Weights of a small GPT-style language model, trained from scratch on English Wikipedia.
Training: a variant of Adam for these matrices, 109M tokens, 6666 steps.
Each number is 500 + 50 x the weight over the matrix's rms, rounded and kept within 0 to 999. Layers, rows and columns count from 0. Numbers have three digits each.

# layer 7 attention query, 192x192, rms 0.0812, rows 0-31, columns 0-95
486510456412540568466443425463507516497682521562540443494468482453520543564449497497411514478552488508410494536458507550313493453444424578461447497542475439363592396488485521592532420472482448448483399477518514521596529541466493475529560536438453444449516602576454549541528557538444516534
501479419529433460523575493426494475552501534487506578537504531474517492497536381503573506511497537446541443517456382426498541488503505518488579407573428472577540465530476453442511503516481451530426529464502562445526486484607425496546525570510562530491594494491525523466382429500547526511
489519621516540495565536486419429537428555431530527452401572504451456563588429514488423522488541451464406477538497512580338518543440364496607532445450533471387516542524433601500498487490425463471630376507500451480556571453404524488416442503440449457509493587623508496519544428560530592553
545447517442515575447481446503544450589592510474492483533443389457457507452405505515479620466554542618482563486455509515625416504479475477466523569489484431430540452543499528540488489549531600467527419539520469600519469598483508519650538469445460484437448589470467537499503509576427463429
479500546494518449566474521597459578498456493529558399501540456518415449468448655515473525441468454574500482494487486585511529517547511454581506488409583534458532585483414587514443480598465649545622437606498404478560533470377488613444557437525497512495475531524418481519621631450527420488
656432489472546506533477498506487543486501607609555362557495468441449574507399576465413508494440461617461571621436486591408503533567372476458525380485494533485686489483426600528511451514440568466573435495580503407629455510545553467521525491497523447489472473539497538564472651477438514582
552495474498599511454463505486523479462537527565466471468441494532460514477547514514475547509526558500488467536505477517501519495400406492522518473506422510447534483551512523536534496506431521418524542601513480546530389459402458491513404478529481458512549574462463432414445491564570463540
586546432442456531421478420529505518520598449531522488474478636537460502599492429518403427486610448467486413499510478494504442451402526604449504537506475524489495476471496375504476519434498394440458582378511587487529485505573488534474547519449476442512566438484531620495448553395458556561
476487560543579503530491567583467509456414535447523493516563471527505494455513538520516437499382512563543538466571521491582528545543544425535496533437524588500450544516501547483492487469484576513570576548470501513442455501458546517470414449560478509532456464489514408490536483521531445498
523530531456502574459500511593446524422440545501544401471547460543498525470463509486436440503509483480488526517515530544525523492584470466470470595533576501386472566530491475521495438478487551435516531501497451433470501550490505533455431451496489463452487475475464525512618519429498496546
534487475473421556446619455512420498507454489456445417483548453428473559427499430419509521536458485458470589540534510482544452489532440492543545588516566479464501520508553478455460525475556495477451590501437545415580465519548482446451478525522529510407531465407478567542476454442512501595
532466565560554469570495536541597466542427536494512672521505556482539455491570555532480436496544496520520428385522452532548527460479536406542488506478465463547431511499475466482550555561608444478432489524546571525355433471495496491458519493458493467587453398438562438500467363577570515515
503542460486465469500581585441475514441389448373543438458572381572438506478486411453504454488479479487462423462430560484476505605525592440481557499503499549557486558496493565429468523491514528517544549527534488418465484440466494533448527468511517483463503533535517518489557499406461536475
437497506457535574526467506544390500516497501482532416526546436498512476491477530554461491580413512572478549434521534450570454529525515473446510593476545496443484557549510512494503431483459562487520478484510490523464456565474536521507471469590469494550479491518462461494549501467462458519
518512416541475463475537526483562477498455504475545645540503568489539490529568448500582443471551506410546417487445452533518527475514529496503541402585450500599464481480496397474514555544510410522421542440501567486441497474551444493540543586488559498546562444494556510476426439486605523483
515530510477560532450429449567485453461546534519514421468516467525511528464461566474480478529463493614511496533517481497407588481519522505465433547459529492507577472461394541538482439455470527480529453501507430509597524495430523489536414500457512473520408487492458467525576526558436483511
522460464470452492415543608453524469459572505495430426426544464535548644534446556460467393539413527601448512578477475388426581531497513417553521566525486521559485395481413530478490505458396525497528508437443556455593464449512539388547440502486492515473509606503553501474557522564403541489
515486493500494509502480439478484484585560504513491571495445523487502486501508494495479587534585525479489467503458450473473459439435462569508518457510486436488519490498476496496509523548461409492436462525556516492518468507534440465515579561457482507517555556481458493463422489572537504581
492617559532573394471429601532525584372539506509554426428547483567458500490402616467465473482576494547523505563501471540451513462503558548568427491484527564463415534434487563538438483448513570438594450562528463478552598504382537490408492445483492517488471535568496495476586517520412451492
526508498530490471504476514460541496509558483510511545514511486462523458559497442457488615483623547442484494494401475490438521504472463508511483460538451467511529425474495478513487503567538433440441426526529498519502540477542497503479557555450542527465540521492566535535506446563526535490
434504416500512459456585526449447584510523585595466539497435438439540457507551581527458495518534503450456576511397563589403471432438410508484477392538514395471582556539539550487484499512571426534447459512576468504528440491514509486491590532455548488435582509537496462471428518494521520676
510490558518480453483522429413477473494498415532504547503493515484485498540529479500476511478559546402464462483534461578414454440463480485558536460538508446477513490476527511571558511535503428549457472526538483464553530517444429489489489519471453503495507554538488537487485440496525452485
517456461484411481427567470408522485538499497516413582560393492480508568490578429539520522471463535510545562530468480518570463462536492509441533443494474489548491445470587489532500559522567517543433562479501540529477423506572486451613484523549470527507506508468528513451381481500530512450
473523454548439466484572528480477511442474451489528465602516447485516466482453442460589556435513500457503584481426536523527510526608486477508556501559538471539502468475609480445434480579632577583472525451400498489551600522581499528542482521559565566408469442463552568537507483402517501431
508491466531467480499483480461517518543567443509531573459494558491494468511494511484490545534605539463479446515449414490439514452431507535579547484544495433513525479527414504501502501528474454482485474532509495456583530460500446493488604555440529528495591554518463503454461454535526466567
416476388489585535503470477576506532522526535446447448514547497525522497510491545456541510564464534480496452487515521442436496471406550576520557486494513484437430474506454485546479503530411542470510484530443500515542525439475488438522502552576569466428521598494399423493531564500510447534
521492500457503530546450418578496484498534566525543531531376528462557435479590433628467478423395410576558409513512547532547565551537523463438471529426438499596447464557502589468505448439591582557486620423465522586504450496515502556582479479517523544511529494553499460454473533446539518468
520522528483546522458469524492601477530594576555497569511443569482602463468503615503495442588541538516512535552431454516419508442401525539438403508587446449398378386463481510560565458484450445433462408474550545585488514516523513478566561529409490473556534474511525542520512505580495443510
454459425485523488558424480469535525584576515526526595516559564547563383669525453606482505365589503402521429498545510500509425516426508586474492430496383448510521517543508383514535513424501382505527560455509567550427529576582488510545640440522467500441538557605539484512454524516453501442
482574575532427371484506530430518633451523433561606511459541443504453469532471485502539580423579501480487509502416465593535493472527463468516521428472457495550511587615493557476420478542620535505581471513535459477504560536449510561462569375528532552490510498500534427548504419534478527416
510570482436513529484454545534617522465660553605550409484442527476534457523455635458466440525576527597462527550455522533416524451414467526472391537506469526422453379460393488558487438476455486433520361467490516535559549492520579476510559434438486467415466502483496543585574567531430514502
461557506497446497444476549561470535542620527458463433417598454535501486520466607542407454547569536576511440457425390493474502401468532481536496565514466452419353551533451512532479494512423585475564452501505562540460549470444501507503489382507475480481494593534472439488564495548438470556
# layer 7 attention key, 192x192, rms 0.0772, rows 0-31, columns 0-95
478504516467555527554545426537521559504421439519563499536451539543527497439502543524495477464459437474511470495495548436514465491517474658481426498494534549467495496408505609448464649543476450450491427475485470450475461525448490450534526548525487486556462485591622557448509566472526568438
543474515465525599537527553536520525504536527547507468509502538414571481472508477461450462516509492492471497446585515532464516527502538350515521462547419551460476472501520442521591301527513490494442553454559536456503464462548483493445530482535443404450528483447470512516541464520559444522
462495557483461483494585431508528485480434470476487482489458491521350533525475525527506569493533516570513446493415503538469463512491487600479503500421591491444495520429517527505442710502505492502485445529460492515538486472467453525529482543495477540558452479504549486500377524463514511501
533526501482505517482521465505460536515537457530548501488581486569558547542520502567412554436468473413472521501517507456501516470475454600478424545589506465511589489545508543470475472491485439463507466462561449564503507552504397524463506503495484495450534469565566574512602491502522516447
461500477495488433431506417468426494468475479499490502494465434569396521545507486567509537442532496528517497525460528502484448493508479627507479512418541467558540547524561541519416674484507494497567478597446449488543492532472490514534455528514528531458461545546510480487535498455477562488
504460508468513515456548388523494521445509504439477502514516498501474477535419517553468543449499489575487508514527551541595490527499496626502453571481482527428504550490523549548529692546545455456544486536450399531520471520532461481502462558494540468420352508518473445498564479455523482508
579492509478576488465503411500428557522503423576545547472460547533425465488520525539498539447454406423449426534436540430423491534489510540509470465415535603572563550508467509504454483548503538512492478427511476468560515607503489495370518416520386450508472573553430521448501538488521520436
527505553444518574571605518575533474487512514485489605570522595492524536410475472403388392502492489446555437459551544523489460495490555506444481482603487567493377415490444456569533429498503496507472470392554566467416432550535506482498524558522510412530568497448546578455439556492495475532
501527510553463385435451470452463462510475468494470466450498455538445518522552543535563526506475540534514558556450487455532503505484475542502519519389521430523535532538451511489440621488545489528552470585442453540516566517503544445539468470465617570489453533526457433496485519489466552506
483490507489485425507532473478483411477477483488519488499460460527459555487483494530503490492456475527520510519452473446528509505468480635487452499422533532493489468504484511503402640430506480485572461534422442458553575553483542443545573516461585518510448538555547529477496510461437591483
478494527483480549506533580548530438433553537539546510493507528436449605505501516371419504564449514475406540523523466573482570502449585410511513551467447544461430437538461464510497378520454520589506507452524508447567480467513461471466546510513476476480548505399559534498561474503519479531
502547519522488508472429544459517511567518541388418493464574535514503494573499472433484445482493564548499502466424465543510557511438508536451482416513479499426421495519541537452522447431546443500517535434488606586458491538537564500592471428463505514535595495547424461587408450502416419467
506471515486365401475579511564446492502527506496463411447520477547446525500384527424487558511548558585507522468490466494479459531504474528578535583491518521539494505547489479492421610522465561504577455531466489461585450468524452572443486554501484484507500453529507561471537457434503561529
474530486561476452475510492490511461501517474524519509508533462537493577487494526543507505500441516537488523579463488412528511520501484556517481560469461458550505525518478507489445664440537446502525488511417418514492541515493521492536532495451598532478485514557566462479529520453499589522
542513484437509565521492570519489544532532517479474465528500542446531434479502453458469478519525498473524476433546496518503500520494518399474534451526454555499479466504523469512565309501532516474479576428566563462515484481517499509460508486538437428507540488483445515534514488495510438490
510529503543551435503480444421510454520448496493507536492511462530494564487509551560538511520453524521486535531519513398498398475503481621508447487469524441485548522441474595470462661463557457463524466539432470545487511552532533494543460528505586533512445485483490497499567466490459591497
583456497473431379448501527489507518467458452524500461467473507508474517507460538539553514507524491545466493484481538438480489523499430511479516595505506477473569471544393539547485681601493474528511476536436459553524540471536438498475504583521496493468418475505479641393563495495535586511
544496507500505605539501508521510528485513503521539497516504574455515459459509481504471458494531447459465433448574554513482478503491545448485494497578485527462481469467540464492580343486480505526448522418576561475480477506517445533449494455518398483483563500504496530519501497530499445483
468490501545461397507488410451466442471409436476449480516430427567398498525494519614588561503522488549537514509472514489488468518513416649485494490439562504545504519488495542505416711518482519441519455559448499508485558489506520530533471538485571564525459516525428446480497513495499536497
488469550464505596507496507524534537470514537488548455511528543468543431505466501494456542492554478517497535471510511586512495486515545454519508466565479511443550459461557500483570374549459487413479521478554606433478467462545491557470471466543380490503503437513552526574465477524534407444
497502469490473487576459473534540552553509478420493506496461503530474474484386503453521394447454528518545456465472514522558598548533464578491500541450516518483445493544581620443521524411464546568468514570506411472450483509414511594510468446487387504519438500554481495588489448534534437490
525482493487562582559490545508474561494519561465501498537472527446468525499543490479505441480477474463461490449512481552446532505493554472482494486558498557482493506463539453501510351490464519516518531361554582451486464436451472550452495490511472466549532529443505494504458471508472445519
521501458503500541530496556511502557507535518509493510481514526454563464490504482457499436515544498441508495467532491537505543502489506358524503500600496532500510503548512484495590259502450542536464531463574522496483484459516461482433483490510437458479526507465442526512519482547550451528
464464502459497517559500565543540459481562549472497447527540436405592506533481461434437554591457571549465583505522463601505591479491569376536520532535438482472496466531591488505546339564467530475500544513497483437542521448510499441508507490510475426495480466450528492578544391527523461515
543463548455537624512499497504510508483485509545523458529459519443477521502505504490455498498508444495465452446591570553456434509494556445509527465553503586471486431449499490520553389550460473473459498422557582425495446480539460545458509454557394468468548489460473565547493514530509436488
516488430530540419424484475448508485500393463595552483544479483574430535428590538540488491488496378492570399535510502444493506513521531580494496500392511546584485539489486583505408706548536461531528497521451461567511545539478470504476500450478484546501456508512500519453558605512503535446
449547469506483498491528453558541572564564520503429569456534442468681445477522510401469455414458611400525562467500572432481468503539516375556454471565507503575593506644539512442531371503538589524462519549568431456490508501510513371543548460556502423408492545612486553562572476504562543501
499531419479509537517402554416564537536437425529575456584417513595587487531524523619607463478488428463526452467499583366509469472526443563425437446460518516473496463456463496465483504505496467439429506513541510511442515539413547493514535519485507531537521469604481492502485530531496507457
498470576550598522539530402579519571503505461510468510507581567494591431468570448529414451470519507413561467448566483590540545502535491499545550463592495496553494478499511508525543492485515452499424486463510548599380511418452580484564562512474535443531496512534503437488439590481502385478
447414553513526471531565390513540589427552509447479477446558439505377494589434470515462538471436551598460567534464454601515515553475482606552521470532536523522530540516588518508482531464440533361550486502452526447564521406511514490503488500568462521496503519583429387500479453480572456476
469522467473535435486475437455542498491473475508523505522485506588487500489473538539527535467450478528506499557454536431486450450518453670492419508455506485506515503468476588473437755510503428459511461549441458525519537536508499491557508532485533530484477501582541491447529527496499552433
491458491506444399480495497431489473442433427475498510483466478594416620521547486656512474500508448515535426465463542478504487522440399677520501517461565510568495505517536514510472686484518453484491478525503485603479537525509522463527504519528534535515482526540476462462496513472508544497
# layer 7 attention value, 192x192, rms 0.0702, rows 0-1, columns 0-95
478503515470563489441493514419480570516448498482521458498527527525497570673553422461492525539427470508420506451501490588489514466527553506410503503442570438491614488491467518485512478479565416568521465510542481515488340429519512426505516615452530549583464491498476491472455482485420512473
550478648525480438541534516502495474473512404451439487476507559504550487466477544537509535364526450510556506510528522505562536554532507521509501455443551465530428498494496510531465538473487538487509506537451498507474366545541494509426468513581513500432457564531547453516490573457500566544
# layer 7 attention output (transposed), 192x192, rms 0.0675, rows 0-1, columns 0-95
462533486537418507523510486515511520545483504512476567530478527440511442467536533541501425480521542510567487491457484420511509537503495529526517527558450517561461511518484448469495399489470554497536535442480571520461617536518495522538473491519534521442490554462460419447516535520502500528
518494469476481545435477464514571496519525528527470529499548426499538497462536412410490487561499536466410567543533520562433511544546502464505465489551496482456468480527497453588497298424503511476483502441537459512519514533524521472533461482481495469491512408498565525550515490521545495449